Each number is 128 + 24 x the weight over its row's rms, rounded and kept within 0 to 255. Layers, rows and columns count from 0. The size above them is the row's rms in percent of the matrix's.

# layer 3 MLP down, 384x768, rms 0.146, rows 366-383, columns 64-127
size [ 99 101  97  99 102 105  98  97  96 102  98 105  99  98 100 103  98  99]
[[132 126 122 120 121 140 134 188 130 140 106 132 154 120 115 136 134 140 103 129 181 109 109 144 134 120 145 129 149 140 167 169 133 113 110 124  82 147  94 134 156 150 163 115 127 137 113 164 151 163  97 130 148 123 104 146 139 122 101 131 128 154 149 173]
 [149  93 112 111  92 118 128 103 125 150 140 179 132 121 130 119 174 106 147 124  88 162 100 158 131 116 114 133 112 166  83 134 110 175 119 144 132 103 127 117 110 109 120 123 123 117 123 128 114  94  96 135  96 156 129 114 101 152 117 119 114  95 149  80]
 [106 108  95 152  89 130 131  80 126 165 110 121  85 123 152 115 123 132 146  97 128 118  93 116 122 156  85 127 153 125 128 106 134 109 115 145 125 118 158  99 142 131  67 113 179 127 107 161 134 101 139 138 189 104 169 119  85  90 145  98 129 128 187 130]
 [156 129 130 170 102  73 152 114  98 125 129 142 179 132  83 122 152 148 129 149 120 142 143  99 128 109 105  89 114 160  82 118 188 129 114  41  79 140  84 129 139 102 113 103 104 113 121 141 102 169 126 157 172 112 106 120 101 102  92 155 114 154 154 137]
 [ 98 107 155 133  67 142 132 136 111 108 132 134 110 141 117 147 136 187 131 152 132 147  91 116 134 133 141 138 135 134 119 128 106 129 108 129 103 142 129 100 140 108 111 145 125 125 128  66 123 118 157 148 148 103  87 114 166 131 121 120  93 133 137  84]
 [138 131 123 148  87 167 114 109  85  65 103 167 126 159 124  80 142 107 102 120  81 170 165 136 121 106 108 102 113 137 116 105 126 124 177 101 143 113 113  81 152 162 111 138  94  97 139 104 107  88 116 110 122 141 128 111 144 135  65 120  92 141 129 153]
 [178 169 126 130 107 158 121  94 102 129 156 133 137 135  64 113 135 129 157 117 103 113 138 161 129 130 126 144 140 120 135 144 190 155 153 122 167 181  90 135 117 102  77 155 133 102 120 118 111 142 160 132 122  76 153  97 118 113 172  86 110 112 108 122]
 [143 124 175 146 144  95 141 141 140 100 160  93 136 157 134  82 141 124 149 169  69 133  99 139 181 162 137 104 145 139 100 108  93 107 131 114 153 150 120 126 133 146 110 123 107 163 123 151 105 128 133 114 124 131 140  93 128 119 119  81 139 100 120 109]
 [164 178 184 147  75 157  83 111 162 121 161 108  91 116 128 125 122  97 130  94 131 110 141 128 149  98 136 109 138 144 112 133 141 128 103  97 150 140 128 133 119 145 120 116 138 103 129 129 100 113 129 154  86 118 152 110 123  96  52 111  97 121 111 163]
 [104 161 182 153 106 105 103 116 140 171 159 124 116 137 139  83 141 164 152 105 132  83 151 115 186 104 133  89 133 135 114 170 138 126 107 118 135 162 150 111 136 170 166 136 127 157 159 133 117 159 205 162 141 100 138  96 124 108 154 129  97 127 161 110]
 [125 123  76 163 113 158 185 133 109  63  57 132 158 146 118  95 101 158 137 119 138 109 151 154 157 106 113 143 148 134  84 131 131  85 153  68 129 130 143  99 130 106 125 151 142 122 118 107 153 112 121 104 125 123 133 158 127 152 122 139 160 112 151 117]
 [127 109 102 154 134 114 160  92 149 114 137 132 148  73 138 150 125 115  98  94 125 144  69 156 141 146 117 141 125 138 162 123 190 117 119 189 118 140  98 132 136  94 138  79 120 152 125 113 153 158 103 141 179 169 153 110 122 146  99 166 119 111 149 141]
 [126 138 127 118 101 112 120 134 125 106 128 143 149 117  94  74 138 149 140 132 178 140 161 166 139 142 158 128 142 175 116 144 132 147 137 149 110 123 107 148 114 135  75 190 134 118 130 115 135 127 120 117 157 133 105 122  88 104 148 132 138 116 125 111]
 [143 134 119 111  87  89 153 164 146 140 107 152 134 140 104 122 126 128 124 118 130 106 130  83 147  75 120 144 158 161 122 120 120 127 128 102 137  95 174  77  86 133 140 110 142  92 123 149 148 151 105  87 153  62 138 148 127 125 117 150  94  87 144 167]
 [115 136 132 143 137 120 133 124 161 132 141  99 153 148 112  92 124  87 133 127 140 126 109 115 139 183 161 109 113 126 127  92 122 120 135 128 147 152 162 162 155 172 174 109  79 120 155 136 143 113 141 159 131 119  87 186 119 139 147 128 144 145  99 146]
 [127 152 111 142 141 123 110 137 148 126  72 173 140 119 122 112 165 105 111 162 129 127 139 136 164 127 123 150 101  96 150 107 156 155 135 140 129 119 135  95 130 127 150 112 137 164 135 108 112  88 116 186 155  88 138 140 152 117 129 124 108 125 149 119]
 [113 144 124 104 143 113  96 154 161 104 105 151  95 146 141 106 159 134 142 130 195 123 139 164 122 131 154 134 145 163 165 143 142 118 142 149 136 149 102 124 143 164  88 130 104 146 141 142 119 121 169 103  55 155 114 152 113 109 130  89 118 127 131 121]
 [186 159 121 128 101 150 104 115 133 154 124 101 128 101 149 131 128 157 131 175  85 126 165 122 113 118 156 143 154  83 131 130 140  58 105 104  91 152 161  91 133 113 116  94 113 156 160 152  53 190 122 188 149 126 104 127 138 163  77 122 108 117 179 128]]